{"n_layer": 8, "d_model": 128, "n_head": 8, "n_kv_head": 8, "head_dim": 32, "d_mlp": 256, "vocab_size": 8192, "activation": "swiglu", "norm": "rmsnorm", "norm_place": "out", "norm_eps": 1e-05, "positions": "rope", "rope_base": 3500.0, "rope_fraction": 1.0, "qk_norm": true, "attn_scale": 0.177, "bias": "none", "tie_embeddings": false, "parallel_block": false, "init": "normal", "init_std_qkv": 0.0536, "init_std_o": 0.0134, "init_std_up": 0.0536, "init_std_down": 0.0134, "optimizer": "muon", "lr": 0.0144, "beta1": 0.95, "weight_decay": 0.0096, "lr_head": 0.00585, "warmup_steps": 0, "schedule": "wsd", "decay_fraction": 0.558, "decay_shape": "linear", "final_lr_fraction": 0.0, "batch_tokens": 16384, "seq_len": 512, "doc_mask": false, "train_tokens": 113400000, "steps": 6922, "dataset": "wikipedia_en"}
Each number is 128 + 24 x the weight over its row's rms, rounded and kept within 0 to 255. Layers, rows and columns count from 0. Numbers have three digits each. The size before them is the row's rms in percent of the matrix's.

# q: layer 3 attention query, 256x128, rms 0.273, rows 100-127, columns 0-127
# k: layer 3 attention key, 256x128, rms 0.253, rows 100-127, columns 0-127
# v: layer 3 attention value, 256x128, rms 0.284, rows 96-120, columns 0-127
# o: layer 3 attention output (transposed), 256x128, rms 0.185, rows 96-119, columns 0-127
q100 081:132090123148121152156116147116126147149137111084144106114122145155128131152146148119160177135097177134131183099130127139124125162143106134130086082111159127071073124156175099090114113130122077140124201104128113117156104143116113115156141135137112131158098107102083104151144152134140101115093146127119100126128160116092123108141122110137132105154116123126129164136132107095136093093133
k100 065:147123141145117151108136159112117178091148128123134144137059083111103083129147136130087115138072137154131144134116139124134143132134131097138109141141091106167112133126124130107139129110070098123067142144084126128151111077123154152135092140097127128103141138120112123109122138117128131157123168106124112084166114127126119162121182151185164117131124117176088124145114124127172148110129
q101 076:056099137120098109138133127149151084113139089109140111126126125106135145124154106122106105106123154127103097122111140108158139119120117157109129103123128156151116080136163166145079115133125130119142119174102155162127187108090119125132168073120161129104142165132153107147139144132138131137106096137140083126127150121130175119146099115092090162104184147122129131139151137108139120168084
k101 087:148134131144180152166100124137134137146163166147152100168159177130099134134111097123140097106147067133122135147141139113087102117175136139157196154119113126153147174157161123139138107147140168112162108150166132115141127127116124173118173115100137112134130122152156184136111121072156157091152124141113112141139117113102121115142135159120121116114116123137136148130091115158115145100137
q102 085:089107108102065129138147136166140132107093094181106136144135133116158117097159086179137099127115146131111102067135118151137157129138128125113105086161144152141125090133138133161112133150119099112128122127128128126126133132072145144120120115138151132121160104140163131128111147152112138091128121097141138149138196112115171116126086119085108159115165144110087133140139145094184122124113
k102 090:110171163143138141118119124099138150150152162113142112112140133112140140156101166129161142125182114126098117132155124120136118089127113127157133161060112138135127127140126126106183099176131150119122106105118140123075122131115099149072131144100161120167137121161139141151108145105133179121131129129097088158114060156120108117121186102153114112165110117149110119129138094124111093138137
q103 094:141075134146166076144122089093142107119124102147136113141144115145122123130168101131131108130097130163153132173081119157133103106154126108143170103122117133192186141126128134146155123117086132121105105135153134095187132152151143158141134130101188115081149139106160144155152131128103125109102117139114139121134136107145182149119092126142127102131131162148132117098111125170105111136145
k103 086:104139138114122128139145154141108072116085124179094125142144129103136117122106096149130096115135107103124092127145141092115151134157164141125140132145146140147161086139116088180073140129145128125168164164093086124086162163148172102128105130116107109096161127134117115102111130140098091128138105154160130110074136105140161085102140114114143138162135136127110142149101126093135123167113
q104 072:154131115132111199111138091109115168121131132133143099144136130097129085129133163121122132132113135107150144097127128131111095149195120113182094119110132094118085145153145115113138147154127086132138182090101103120112120170149067110125115121128088135152136124115095109113168143123128139107091162133123126139170139115087125174140131082149131129128116108110139162177118125118117130094112
k104 090:135124135151135116112150153099111132099133126136139160095125074115143108129134131149127103137113189165133154117102116138153136158111100110118117136165119113112145119116086151117133129102124069160112137119099116129147114119121118127149104138118105115099109155080108086112156123176136102190149160075151087099163175131130111145105129118165145138147142093161086153141167132145167119108108
q105 100:138102125133132143114120115158093111110146126115127112124119134129122167176166156075122149085148110135126121104078136103126130127168081170145137075117145111131106124130161113115086167121150134117145129129146118105142122096133136145113136107093125116103120115092149111149139186138132107118095118159098122147131171144040167139128089162108103135129154129141151115140125143143085153109162
k105 073:125136121120117143158132126127154110131140122136146126129159100081109108110142178112161129120117142118134163124147144146104107113184134146152135125066107106118147126153151097115181095115132122115106173139174115140097118159109132119145070105129163124132115131142158133090140158117100151123165106124123187122124184160127147135111119093095076163105160110090119108137147082114112123122127
q106 081:126108156131090156145133133162119096141127100126121135126127124112128099130160106136092115097145147119109106180098124067174153116114128145132125100112132153152170089115134131116120143123120154118143100163110143153150151129096158124126115099133124107111118150129139092126130154178098158115095086134130152121124151053123170073110105160121104148093158147062106112111120140149144148144123
k106 090:086144100137132123149155110149140074159098129144112123135105143166139120107092132111150131143160161138091101100141120073127158134126153144099110121101135168115117108155111118145151148079163137130140112132111134179107140144179122090121143137150134079131177120106127133153097083106133080149165150161117164131096142117129145154123077105115101154117119114132168113092135128115151108112130
q107 094:171115134176143092111105131121126155135158139099118144133144137138123178133122111121140127105146120133156137163145108130104109086136125131138201157096111132165148150151109134108135126149144140161122126091065138146135104140120128154099114188089118128140164130139135115113129147068130135117100152139089117158093097126132147137128123123121126126129107133169181111119127102184086125087165
k107 089:114113131154110165109115102151075175117110171116093091101116141117160120112135109159104120149143155122142124157114148113085143139142119107166104122179125140154147128096098176116107126153113118165074136130112139105113109113129159144152139101129117169128143133128098109056149136157128113144135109108171154128155117121142091118121137158124172078109157153164095124121110144160125146112127
q108 082:102118134139078094134114079128118138126106103090128093101121146142190118107128134136113074124096120139137096148119146157133136146093123114156153110126129106143161103148145164161106187133115124160156112135145145150185126124041169157168128102164122125120116125123134153134137133138150121158124142127140103145101146108162157125126101120126175098105117166120107089138122140126120111143112
k108 085:169124128118130134135131151099171116123111126116107155109129149106127134149111101123099179092175125085116084123111157153121149119144079155171128123094151165151151118147149108133163111124116174132127118134131128141114136124160132121098154115095154107128150172159125149159097106121120099158143113159146210094125108114135147184144114127110089155108086104148156130156116108110127134127130
q109 096:087116129101086103084152159103132154123111076130138137142098132099142110129091131135104088110124147112096149132154135139120097144130117137148107113124117204155144141139110109077104132113146137145118158125131129097095107147114152169139116181128157111158133136131124168115176122081095140125150133146126102095072120107146156139127120111139100175138130079091110121094127108144110109117135
k109 084:089103125100134126122134070123142098093121128093085124132139127125129117128145117139094078136095137140098098129126103110088167137129126077122110126119127135093117147117069125138115144127097129150145114134132130124152156128140085085125122110137078123118186074115135164162148132178118122144167153111159099102126143084122119108108167117083144132158115118150149142143120174106128102113104
q110 095:125151152131144082106087161140146073116102113146100141129139132122122141097136128151117103105144100120117112178151129112161144114138147148153144144146081127147154114121102145130145130104125097145110117113144150122119191095129156152121111150116140135131155118142155184129131132129125149145129102135115163136105082127131172129143093103158122166126138149143131139086151206186109177138096
k110 080:173171158154135101123127112130115137123171153122166117113162141129127134128120137133139110167148066104124111143138155075130115083159088116151176108133118073153116166147146123121132156104114112165138137103128118117144143169129148100157138164127131143131140122100102138108129137097120092162163135133115119138091162123099145147101104104157158083147140142170176111148114095151107140155145
q111 079:148090112083129156132107092098118185142157146149158095146135116104089131120138163152109124130137146129154173106128150110093131152138155161144136117115156123101094121139121133106138147198125128105122150101143109112132106146180132129102104114123118138109129108097166153112121097099133113116125150173127134129133085112096128183156165120156132138135111101119153095182125139118142171158090
k111 078:106092149148138138162098147117149172139145125118126142127125105134123160144179137166138129125111128154127154123136111149124123128141142127153131117143128082159115152138154129119087115094080129130131152102108092103141091082087113114114104183160114183149108125124117120118136181145112149175108151118096109137130170177095090109098188119103130133132117124140103133152138074149125154129107
q112 077:115159124106089147175178120145127077147098120109158140144094143147170108112079122120138153122120141099166096126124145132114138148100117138111101098117144151091120078140127122152104143123105116120130144149133132147082128137144168145130153145144105095134146150090153144161087103132143078133135153135100143108127112127157126112097142183127109114142110197097113109107122097079158120126143
k112 090:132138123133201153105112133131118133111108109125121128125093105138127109098116115082164165132130154134164099116138096113143124150140148146081107118124142135151126108140097134138161113082169139130139120122083122156160136157147088112127129096097135076134099094093104085130133093130102122089098169146088123123146156098158178153144153104122135163127130092132155141122129127150179095132132
q113 096:105102135144100118119111140131140115164095150122121129096149141143120128106127161130130104147132128135118171199088138143077107108134111134119151079143114116090140105129118104126119136147170113139153097157192070174153111104115096158123103109139079135118118133142124140133164136144145143110151118105137108084167129143139148115133162115134165129157134137169133170138147108127168170095104
k113 076:160067129139130092101126151128135160099172118108165164124137127134111128103116148116107120125142111163153181147098152115155084145102083124131128145113116105141155144148135149122156144156177127132152158116135101107135123120110104124127163091122099105102159148099108173102110153089137125083122109144150128085113153138100142132122111121132146076119105133129113080093165120118122167086099
q114 085:110141112112080101144151126088121154138139122155126104110124102159122111124143091143138114114096131090151111143122117120175124164106127147092072118132149148124115072131103135120115142128107189132095071157142131162158136121086140110157148119132139153084132149108130145154126167171133126163124154136157128135152154125159134125138197167107100127127153121112133110097121165120140160142090
k114 083:117118120125158149122141150088116115154091101130176068127149151128136068128129155166102159119159163131146094104095100110128127103128148119122139132096114140135112125139090085174132126101160118146169129096123150093115131126112101104120163110096089128080131112115164088120132126089106096102148110105108148134139105124144152136129124095137088129096112117141148119175148126099142128074115
q115 084:146108134114180117139108098153173086160112103153116136138102115162172133095126165102132145147142169191138179181149100124131118147130116128102106112129121108129153160131105128096147089105145089139144153130103101109156160132130118137129087118117140098150111127109148129123133158146202157132127113092117136124086142139096157139115097130126115086120086115130091160110119121124127139122138
k115 077:153118111132115135150093113151113111079129153124165191114131119117092108133096128137134108154128126169140151156106110124130148144163138117145126135147126107120146131116168100194159131148107126130138109166150087142128134113129129135165128151152147130102133109102092148119168151104142112142175118091167109081145103172127125121111167142122169108104167146076123132129150089089140173155137
q116 102:096132131123130111106139141099174089133088109134107112128151135120154112118138103128113128144146124112098102176124118152128137098117118131091142097118119155169191112107128153143129109115128146148102089141119195159190142132107138149148157106125152122122147152133169145131130146135089155131113101159140110086117089126188128101137126127077096091137132152137115152113167108155136090166139
k116 082:170099115159171143090121123120138122138132132143158132150119111133161131128132126097157172103195098100152140161139116156107128112123112108116149139100163118141130117113095144142143109102131127141130100134123095147076143159169121151126162088129116165107169130120139117134122073105163164123138079157112151158189125095136161141124126125153080127166128102126131084146121160146119132123156
q117 068:140113121098126108084118112122130155137153179177140127124134130136102124119130138157101140105113111131093121158163136072143116126110133152155218133124145133151127128126114123154137099115136147143154083130069113129126142119129128122094080149149126145108120163114143132100168061068159125128131145144125151153116134095129152166105110124124113167120100148136128127135118152165117171106105
k117 099:158099163149161124116110099138141149128185116124131130099099106141067132112143165145123115113104102158124151150161115105151090141132145131147141155156108094125104155129126121068149103157152126134126121092100094122100133140115090122097125189135111164118108164128101116141131155110149136137159162142106080150154130160088106125132117113165114132115112115172117113157102126153108177113103
q118 093:125152107098119124119072142110129165127109171154094083086174161148113149124140151148134115171125098136120132120152131096152167125114110173103132137108132100162122148149141094140131151097171153118122107124114152115149112115109150099103128111140118129166126147166148125151165110111159132102128117129111148113132135178135175118135164113173142130105097136138096175119158103127185137164103
k118 086:135187138122126175148128175110149122152132158137136145138143131117153121156106157138133162134148124158133138147156139173142145127094158130108136139141087145104130162104169131149155112142158153126152163138128133145113050088133114124133121143134151103127109098142168085157070112150157144126155104136103079142128137157136159092127104121131153125136117145151112094105169082118145106156150
q119 097:142143135129111097128135131154193153125112155096129100122178156152139085132138104161131160122139168070117092100088148170093152146085128091160117107094139134090139123162148166144104145123141132145130137139124150145105152140098172117118145123118175137112127131130163142107120137117146116127178136117102101119157153151105133156121131082133157125162104135117122132161148121107165081124105
k119 091:171113122112106171121106150187122124128122155075100155131141150124081103146114098133099107109149082112121168116137133113131128114145088136151125161162104170115083115134088116135190136109157121155112119093103130177160134117113119095141137114139123105154154135136100071078102141140091138111123136118144119123141100082155123137090129112127123175149132145120153111115125148119135120124108
q120 091:145150149132163120121158176122134104114122114158103116098134112145140134131137088120140102099151136118129115112150130130123172135074134133160152140101061091084188133126175151120137110072122121142099134094144122155110145127123170131126148142097102086122139109126131121110125131127145131106098155100117102138159145085113157105138109170138184130121104156161164166144139115160149104112104
k120 077:174149168187096098106150121134116162152140135113090133123109127125090140113124162113119145120116157091157151148135119110106107088147108158144120090112088106122145165187127116110144141179131065116122116138144150156122111100148160150132111097151136125108137142175106141139136143121149103119171113100141145133123166126164138082103097142122167128102131128122148167119099109162114110151118
q121 094:160114137094165134109131132107129144118117149118090126117140144126116159106131111132165116115158133128154163084123138123079134096114113156114105153126127132106097126151108097153114165132144169100116088134163136150125136138132115131095138075125093142116129144193101136095132150144145156082138124158147201193111093151127120107142111137097129103064136112123116124149167129144137134124103
k121 081:136099133163125113131111169141120112117095130129165125104071136155117146166148155112097123130179150115121133094147101178172109105128113136131157150111134137104126109106118162119150120120120092087105135131146137060098127137124104130156109156183116128143088076129121120128132096100133133143092099136100128126111139129105149099149089122161136136135110124100146105079158098089123138122075
q122 099:116103091083133119169138151123147150148159142149129135169186100108160109155102153170114144141103125156134101149118147161115140118127144134108127131136069160133080121124126133164143132131097151102117125128112136141143086096154115115125137105075156162086179079121183117133164158115124130127147120081092157108115129090128109118090151122127092136108127135144099118145123143136108148130138
k122 076:123147110149097162137109156123115114130118148102124150104171125134102136117116082150157155145160110116140116147133159124129073095103123133156106117159129133124129125167141147103086116124141138115095082128128098094114169188162103145099083086100149133108103142155146100151092122114117168131127144138117119146155097141133110091148169088100136147121138151091103089129167112093120155138096
q123 097:124129152128115121132138065146106112095122077144147193140133047142136179107128127144120096146123106138133137113109134127126119056130085165134144123147105145148118114101133109132131078141101172134113114124108119144088127160102139087112158104113128141115125165160110086102098123107124130137128089100127089121144102121129136122141115145116166123071132156109101123120120138142144119149143
k123 083:135159108140125109162129133151128162160143147160147096088111179100128147141134117113163159149148151117129087121141135149143077166128095083129102123099109135102100106128119147118147122136131088131100100157126156062108142121090112129128096160156108118174127143161178155155158122147089139161161099142124120161154091109121127136111152117108115123124124125111115103084094127083136119136112
q124 087:140143133125126114119175135125161124138142135107092143129123077134101116125090113140157110124139112141108184124176109123181094116135088154110113072125150132157151128121177149124153083103152130134109123149110148140150133141108130120088148150127112131180117169122133138150117147155123119115206089146146133131092097119147115096135091154142118137071128121112131109101105088164129116136127
k124 081:089124137144165149125100107154156123119140143162131102116139138151146135153128113158116104112087146131183116130136110151108109174156132117111145185155113166115135133103097130143093137125081139147098138151110169154090147104123117115152178141169142100109112089112130085095113167139156117117121112124144120113153106118114123131150147156154129128150055172147139163143097163151149138104135
q125 093:135173140121134150125139097125095126096104131117118107129102118067125096120122135103145112103111121115164096109135179119126087125149083163108149136134158134119105120112105151151102156146146145163138146110112153107129123129143115099130145078132054089109128077111117126158115106155165119108094132112148117150136139124099098123163118120173105116102139157159154109170147077092140113141149
k125 084:140122132121122140118148121130132119120121115118164090166104122158167129142141178106155137079132108115138121119169107149155132147117105127091078189084106146104091145112120087110138132110167117118106156096121046107184133152120171135136118125151158098144157161144133093115147096180113137140132122158108102122143115132127121157103102143144103134145153150121132151119152119154128150137144
q126 100:135154113135092132108117094148138166075118118111145110144106089103102124110182115131105161141111123114095087110113113106113097124173135128107115122172182157148133133127113159138139130142129127173122125129134146090100157135140097143144186118148099137060136098103127105084110102107145133135113117062127122092144116153124143140143109103136097111136130174134150110146136137122142164089130
k126 082:170151104128169124097127135130104119153144184121120144091163111118117084092126084117128097156125146117127137133125158151146117125174174132136193142123168130125155135136078151135106134137138152141142146116110124136108121106080082131142125129151103149173138126120132161161094159115103106141106138140104130109112169116122143149073127126060143114108128101097124158136149133127145149166111
q127 094:134138144105174143115144112151162135152143137112129106136158113119113118131128116164093136149123161137164142147143143145126104106080120150098151108103114150141119170137129120131102136111076121126121123180134122136135156150139152115083161099157153139152096147156104116067133146154102139099145127088132127152132106115137097171112161120167136126133123122067104158129137077086129111072175
k127 088:161126136128117141127163147107113106130153116093144159104126092108112093109113084116131109119156189138138160082147123114163089125152151135164151095128144103115157064110128133151122089133110073136158112141146145120113135123125097112131131132085118157141120099149120133135122157138158100120079102151123125120168079149140084105121144153106105147140111110129069166122129163152159121138126
v96 127:127140107137122113129147167108125125110132114138124157124139092088088108095108128130123101102103135170133121125130123123111088144116075106120088143117117147109113121142132091135148145128107116136110141160113115177130162129068111130108116113155077172117178135170110137125115146149074172102148120134162174097060119144137117113119154136127119109170164136109113148119169109096116111155119
o96 148:127135113118113136146152139083136144152102168080102132099111116143110106111087123139146161113118153121136142120165101103121121145139124147101073148109111114112089120147112100092145104078095154124105086107155147121074125139134112147121144113170147143179113120135132116147069105129140136123189145095099115166157141134125093121134157122128127090103110123087111149119108135084162122143098
v97 108:109141139139123153162103122113161122095137083112109157104122120108119138143141128095129089107126112164123064176113070083110163168123159120157133125174120122158148118111152146140129133133118119146149084128142135109159140101095137131148097160113151135090135081147124122158116160155068137175117130152117116140149150133128136083116128120115166150113127106105109146115136148134162170171134
o97 124:169138155117145136162151101130130122120150155137155123161125121091122132139157149064148153093129126114101082093111140142122130122145074123121122125143110111089133133103147117136102127108129092090121128137117130149089126126118101096135145099110098134107105125156080114137100155166139117105147116113119130157173146167058107098098124145103138140108205168142135134158118095110131105144142
v98 105:099142099131092177131117178120097145111104137148109150102180128085130094163159183127162121107082100113157111137125121149118117121123110097126092127143146102122133140110164118121111138132144110144142130112103152163185131119072100121157100116169110143093089093134157117147114103134123104135155144153130099112161153143092164137105168126132110115091087108139140111143152145141135135139134
o98 121:109090126185154108121145124114148071125103170067096115110126116120113108145120097079116122078102130128130127127097116134129114133132153122128118109135092068100137138137105120130120160105109112073096136126163120149113127131132105113096122126130103099105101121119127169133125152161147157086128165118089127180148141106095138133129079133107137142110126154116132154168068134127128111120153
v99 121:131146114107150088098107138126152097096127142107165165113135147086151099128155092113134094109117095162116082169130129098139162107105148121132160131134142131154156141084095132157105135092119128143173092083104119140163108086129149148112121130125147117148117141089164158159161131102091157141156104133147114136133122169094118161082120117114112118117163121104104135109110152163125135100159
o99 118:135149101114179131146115103160137126111187143130151133154134107142152099122168124091161117088161125124128082121139129145124119118113119119102162132148115108103141138145185129107152123168137145101138121108129176136146159119120084129134171110121142147099154065097109115212130176169130093126113141141133119117144150103100121149124103169110146113089134116127142134153109135136138137121157
v100 119:074158114122160115142142065112131122096111098104139104116104135109150095128100131148077158130093122146129113120114166124108159191144159129136127135137116128125084158116096097147101135145114097138111137126117142108123104152129148102139100168130124121110157129138102155145170168169119137156130187126131109124105154110126138110061118097113111122114119115126117110121151105111086130170177
o100 128:117187124125102177144155134143140102102161131139134105145126177085120104149121110124127136122161121103125149093108169161132183123131131077161125168172134116112078135146122104145099139116134129105119138112116135119088134124151109144147134136140128145082140127144088113130149154163107132118172176139105117121106157165074108099115142118110147114155142132101142105183110126101148150160145
v101 105:077126149182142151159144087124123097114146097133140148101127148114097101169131112146106112127104165093129137127076131131130173150126129128124114128107121111142134132128138114127117146139084115097145074143170157140119110107116156106113138134151141124138101099163096120160074179161086120163130133100114150124088145150141097097143101152126140107119165112151153112143077146130093126159153
o101 115:104202134142116152160143152177092116115128150116094157124167126101113115124132170119103147114155109120106152122122130171141129136125095080085114141145107136093099120114145132189106116145119113130138159163156142146105082101120113104154131090131134133144127137144140101137087113103148144158108144108122166087136123131143098112106169127160163157157122136126092154154127113076144115138145
v102 107:135120131134149100120128096135094169102129150128142091105134150130113104093117126144123127127165109102134137169148118171154091129109109158118104138135153135147155116149097140127115125150149144132117099078084139118169142111113088168153141114112128158117185117166151125118153117138162130099185112150137139158148146097142068101151126146116143093102163128118118085155107151120103112076169
o102 116:133143116126191105165092077136143079139124107106153162176102135139143089110129145163142126156127142147124126128150129148115143158099146124105148142126097093136146127113145097123155125150144111130126119120167142101119141111164158162104159079094170099149133083135131153170110125125157141130187143159128113127133118125141159156161108092116196161146115128122144112124140145118154112135097
v103 099:127142145147103131126110107129131085156146154158118103130142143128127133099139125121086125162126127101117127149092112106112144154108137123091122115147161095140131140146115109069124153153138159114141114168120110127124135115104137166186102131101132115198092203139089134137124129149122138110087098096154130132125136099084110072131132133161123134144141085146139165168173138125141140155103
o103 101:143099104156121150102146150193116132155146114106141132135156114131152124194136135137135138124087155132141145145133100134155089147098107114131116144133121133083137096130121060097089060143087118156122116140131125132162151130130126115161121144104127117117118139148121137139104157130106171150130099121120129101162089140118097133151144092143097153104170152131106094165128097166115106080138
v104 092:119119118156129145153148071147121184119095097140115095157124131149107126126112128121131115116176134120129137126149088131079160128155144098154107128122098140148133112173120101148102100176157135135093159110085118147122112133123133129104124089081056086139123142133114135087172150152113123124115130111155150144121164114104141101082121103130084145128104113100112155104111157139106107157131
o104 098:150181100099125123108124130165137115140150109145170085145094184125151154125082125128169119162119150100153130109117138123107124113131131130153136177102181141144113112089087078135142092109146101102118119119118151109104125113146122114090094129113154157092098163159093131106143110147132128143155134147091122147125126124108121102144152062131121128174099144143139077136147153129142131128123
v105 105:143090124123126120122114181145155121174123146128139133128127101136130166142110139107164146163122127172107105117163111080171158109120155111121118150152102114118133093159124144187138125136144148175143092132149150154124128161097186116162123146137147121125121109144089115115125146156119120098105130092132140153103131148154148102098116142162150094118137123144082132087086186133134114170107
o105 101:120115143128102124133147137121144139109136152123137112082087128139103150117106150140098107147108082110193116107143150087128107102143081157133110122162104147120110133128149124119131111118118178123110117162132089173130153086113149112138152104135120163069135163160105127129108153133129108107138140107164145127194086163075133126136139135163136151136165177123131161082148133123126135136114
v106 101:129113120134085112116127115104209123131146129097094130174157137075118122104125132117133136154125157145141112138163108115118095172123163133112081113122163127148150074114131091144155133153118157142154134155125108133118123103154080084127143128114138109143132127136168154141124127137124066089125119172180119129102136162128122108157128169111083114121112139141120128152135094143122163132160
o106 103:123133138131150127109140134089169146108144134104128127169138137143130148142131116110112136151128105077067028103138095124119174134076119128107098138105107119126107158076137129120132110080157136143120112129143152141119141129120178091133136151094135105151143116116101136119148148113150195184171155123106150136113125126135142140105127127137120134110128109116162130127132178149143120156136
v107 100:116130147119164111137126141121150151120121096134131065137146105124131147094148132154160146117145125073181130176112165133128142186116104122126121165131164109128086158129062099091141128122123133125135142135138105134155138189145123155150112124096132166132137105123128114161145139111161144142111107148091141096115128186142107122152176112088106128130106098119160157112116123145085144124124
o107 093:107121115117129175107099111112174133108132111079110132177159153083135085112146173158151121128133156125121154135134131156115154133097140128158143087107123116127141088104152167137128104085141140159126136132126095114127119123136097143156099104078148102129151160148132107096183120181123135131100135146158075093120155122118104142158153098111126112142168113152114105159119112127125105139091
v108 114:096096116149115128108104141167105111136148149142098115153136140162130112142111138094139124105122129128130147098159099073089179139138130092123156138078090159128096132124182143150101138115146132150140142128156090153101126112148187097088106113121116173139126128128144124154099139119132139142095118089141157135103170143144124090113109156128108137090157087098094110165140133161152114153134
o108 115:108126149128105106119128142103072153138146080124111103094131144151116148092098084141100118148125098118150120144114155125121083069097120133137087131153172149071089125174128126149115102146141141109172133127127147166126154125120114101078134130158125116116133147100133134102122097124149117148101094134135125109131117125128095115133172154152119145143098130120087135119128103071118105065113
v109 116:095130136132111152143144117118147116150081165097145149156136124094171148150123132071114120145156133130118116153125127076127140148110140139165116123126106142146132130125157121120079137133119096112171114159146134122127158121108160082117102169164058106126132126154119153119127186131070152121094129120140129172131119129142168103083153146143112145125109122132118157127077164109148090142139
o109 113:126148114139122151136153101150091129149137142148129113124105142168132161122117109093116164114094123110177103125128133078188134117152093107129063162171114135103113123098140101118133144086114125099117141134093128170138110149097100067148132131128114155140108147127095129134102163162130096180136150149121146103131128133088093082110148135136093104140151134162140117121108132103171133134144
v110 107:136122117143162138105116129145155127167183163150131138135101136125156166137129095083098132149131134169147134123110134127099182104153122113108149155151071093140156108121128122155164163137090148144109108122186105144146145151161139163108110115135148116086112144119119139119092124171133118098170128122160112126142129118158167134105091142138125118122111149094088129178140159177126117113136
o110 123:118085109110117127112114153144130135084172140153111159140144122133127143146089156147100114140098097153139131110156143132089113108143123141122119105196150164115083124154164062128122127157108157148136137128146077167125152116132123133081148138163165189115156127174157136136120118098145105126130122090150144120161143159147101094098098148127133140145127127114131151101162126139099142098127
v111 114:126116123154117126125158135083138138115130171131132146178132146104131129158175119126084096085129120137123129146119139140135136139095108093171117159136153150160079150133098122086134139131102149114125113124117127108129092130124157131111094138134108137067123079119133103151089129113096113152115168101138127182145111071088133180124146132163123082114109144139171135153164118091126118129135
o111 116:142145131137149121113134126150096121111140160146126162139142093119131145124106107131101143090121117132142119119121147177172123150142139111149113146106111113141120198144113125152116171119122128110162194118136149120130126120127101152153112123127123115171131121121130136196107114109150141149097205101044076118128145152144110099118117115120116110144128113162102172115129159142107105111155
v112 111:140093092131141119109137130135104137113152111120182148160154146078105090135117112154129150121079155126146114145108151118120107086109106159127147121127149119138137148097123142146129119146129141173132134171097084110131163140108114192136136127140115122145128159104105135120190102161097129126136104125129144116151127079130167175086124112113140128109138124140148153164126155115154188070118
o112 119:125122097122122126159143142115132092092124118182112138183145129135133110132130165095133135116114130162114115131185119114166088134119130129120143134133101173140126133138152115143155178107118168139098111089192152121113164152123124147130165164114110126114148159096136164172120123153146125078133119166101123144142181109135164109098112102151107089110119096102130119124146164156146111099114
v113 102:127133112172111140123103157079104139115141105140135088096153113122144147134087091164113112189161177104108107147121143107145128101184119096128106167121129112165119114141139144113151117157152129105130133082146149093138151109146133136090139107115076144104152147126134090136120103111097097109128099108088140085108126128144141100151148128110151106121160121124158084162122172123143153114132
o113 107:151118117132145126149074083140103121081076128148144130139109115126113155102131125104108167158140152133113134157103133174094119115150143137129109120118096145153139061096133151147139139104136092144118096134197142149092102150119137104148168109150126114169114157130134132120097108126186132141111095145150150143136114131162112149139099111120131108103086149152104089129133130106147114129072
v114 117:140126133134127164076112106166136137107108140141163142131119104140112122144112137115168113134172129126146175118155145130084109132124149134131125117134166104122133112127106157114149190135129107136122142090139134105090124157161096129114113140125125108166134112103117143119112040081119148054123149098123134131159122096120131147120107080161126126149114142127188115102157125134137083101121
o114 134:147091124110123134105102123126132134148147162136154155136155108130100140128103119137147116143141122130150194157125165131163118137134148112139167168111141151200158140109079143139155116139153111108078123137113107109148148153149115165119089158092153152103162145133159137090132081093107115096096126132124166130117103120131162133119108155111080113146127145128173092096124140170140141140150
v115 115:144143106093116143118125116136117130084167142135156148152135125140108113069128090129116140144093093174140101139117132190125123120125103150144143119151132122117113169162115130127121136098142174136092155149180109144191156112174155136129150139111168115098140105087129121112131118114096132165157108139128148112113146123142116158077159171119155137133105151100113096121145103185145130124121
o115 122:120107159086125148129153123121146179085156095111140143125144112122127142111110116156151102098075168149094102088128148157119126159188170161137136086115113125152098143150144129130132149161118136148130156106138122113113126121110150143106117129173163127170148114142145124148137154151112119102131116108118067176098165147181150141150121160119152124118112103077122146151164130124129115112143
v116 111:147132113087166108071120112116100100129123124100120156132142144135133120151149137138130105146142136126172119126133149148192107156131129165109149095165129085125139147129133142143124125102122129159131131168132114136191129134128144091125107127162085121111157158107168123104112151159074109196117123156102127155103151144137082165103131141123114128126132089141119114165151110155072140109113
o116 115:078121130127092127177139146164158147125117101141129139153148130085120072140165131137109129095093158162106122076142122111136132134136168124138116121124128129143105110129168144116127126147136097114122126143127129118148125139078105104127143133123141098151161158084132130152136179149135106108134151117174091158092191114094131105137144205157174145123123115106129149139120142094117107121107
v117 108:113127141098126144122132147141129074147174156106122108088152118100120125119092121097090116145096124106102117114140108086140129162104079176154134119156115136139142137142156125127114154141177122106166135102114146139099162156132128103132125073081126098151090171146120101124119146155142119095132096157129143152141144135095116149139132146087116144153103143159103185098158118128124160092152
o117 108:141121133156150115115153139131162105154151118126120149103152135176172115160129125157097100085109139140092106166129136108141123128129128140116098140120159158090116101108109130104130100142114114140125089104080113186145121104138111112139179123148103156150101120083092110118136175133132147173154068121138138144141138145108141105088136100136062138100148124124144122128152119171148087137136
v118 108:148148091149144136097163117147127117117075136118147131134089110113093154110105163136141120087156187167115155116138140120113116146155063134175124114126133119095137114094143137147122079134130135129129104150114122124146142100156128116132134100092134112174128141097149133135188164115135121134139109143144106087097147139107109097113124092142099141099140152093182110135146100114070131123152
o118 108:143180074112129157089104134142137145130095099112116137155139137102127125125163119137144150139158141105116085124141112081137136145093146138112136163120177141127079100129081129150157094103139132133158141106105165067109095144125135118098131112092110103158129112093148116149169112120125128130169130160104132138117160103132135162139127140120117089108109092117103149148096172127180137145103
v119 111:139139139148142151103138161120111115155127111160115125118110151127150125130075125130079094135100122112132114169118090075097111113144138120113129134136133097148186115106143175135139142145162114140132119129159157119110140109104171133126130151140133149113113101112098102125125117126150129092158093124087137170149153142125133135142091112148141083136103135140189128085124163212147105091150
o119 118:150087107141115104127093113154146093127153182180154147100153116104123127126140159139089138121122123163157128167135158179117126120149146148096157123152090128122156127126150138165137145136123104131098079126113110169150134122179130088098142095119111157078155134133157130128117116096144124091124078098120157121153124093110133122094093120105140146145134179143129103116139104106169115118133
v120 099:115152101139089117119139089101097124106159163151151102108169098127148121097096090155139137137120113129136141134083096140092143108089113120116140143137127154163128114151121113125086124131147174133130130135114153087137146122161126170143135148109122152110101086126126132141134154140125169119115143161136102146135132145096097145198164115135145088143129154133164173159178089134159103137171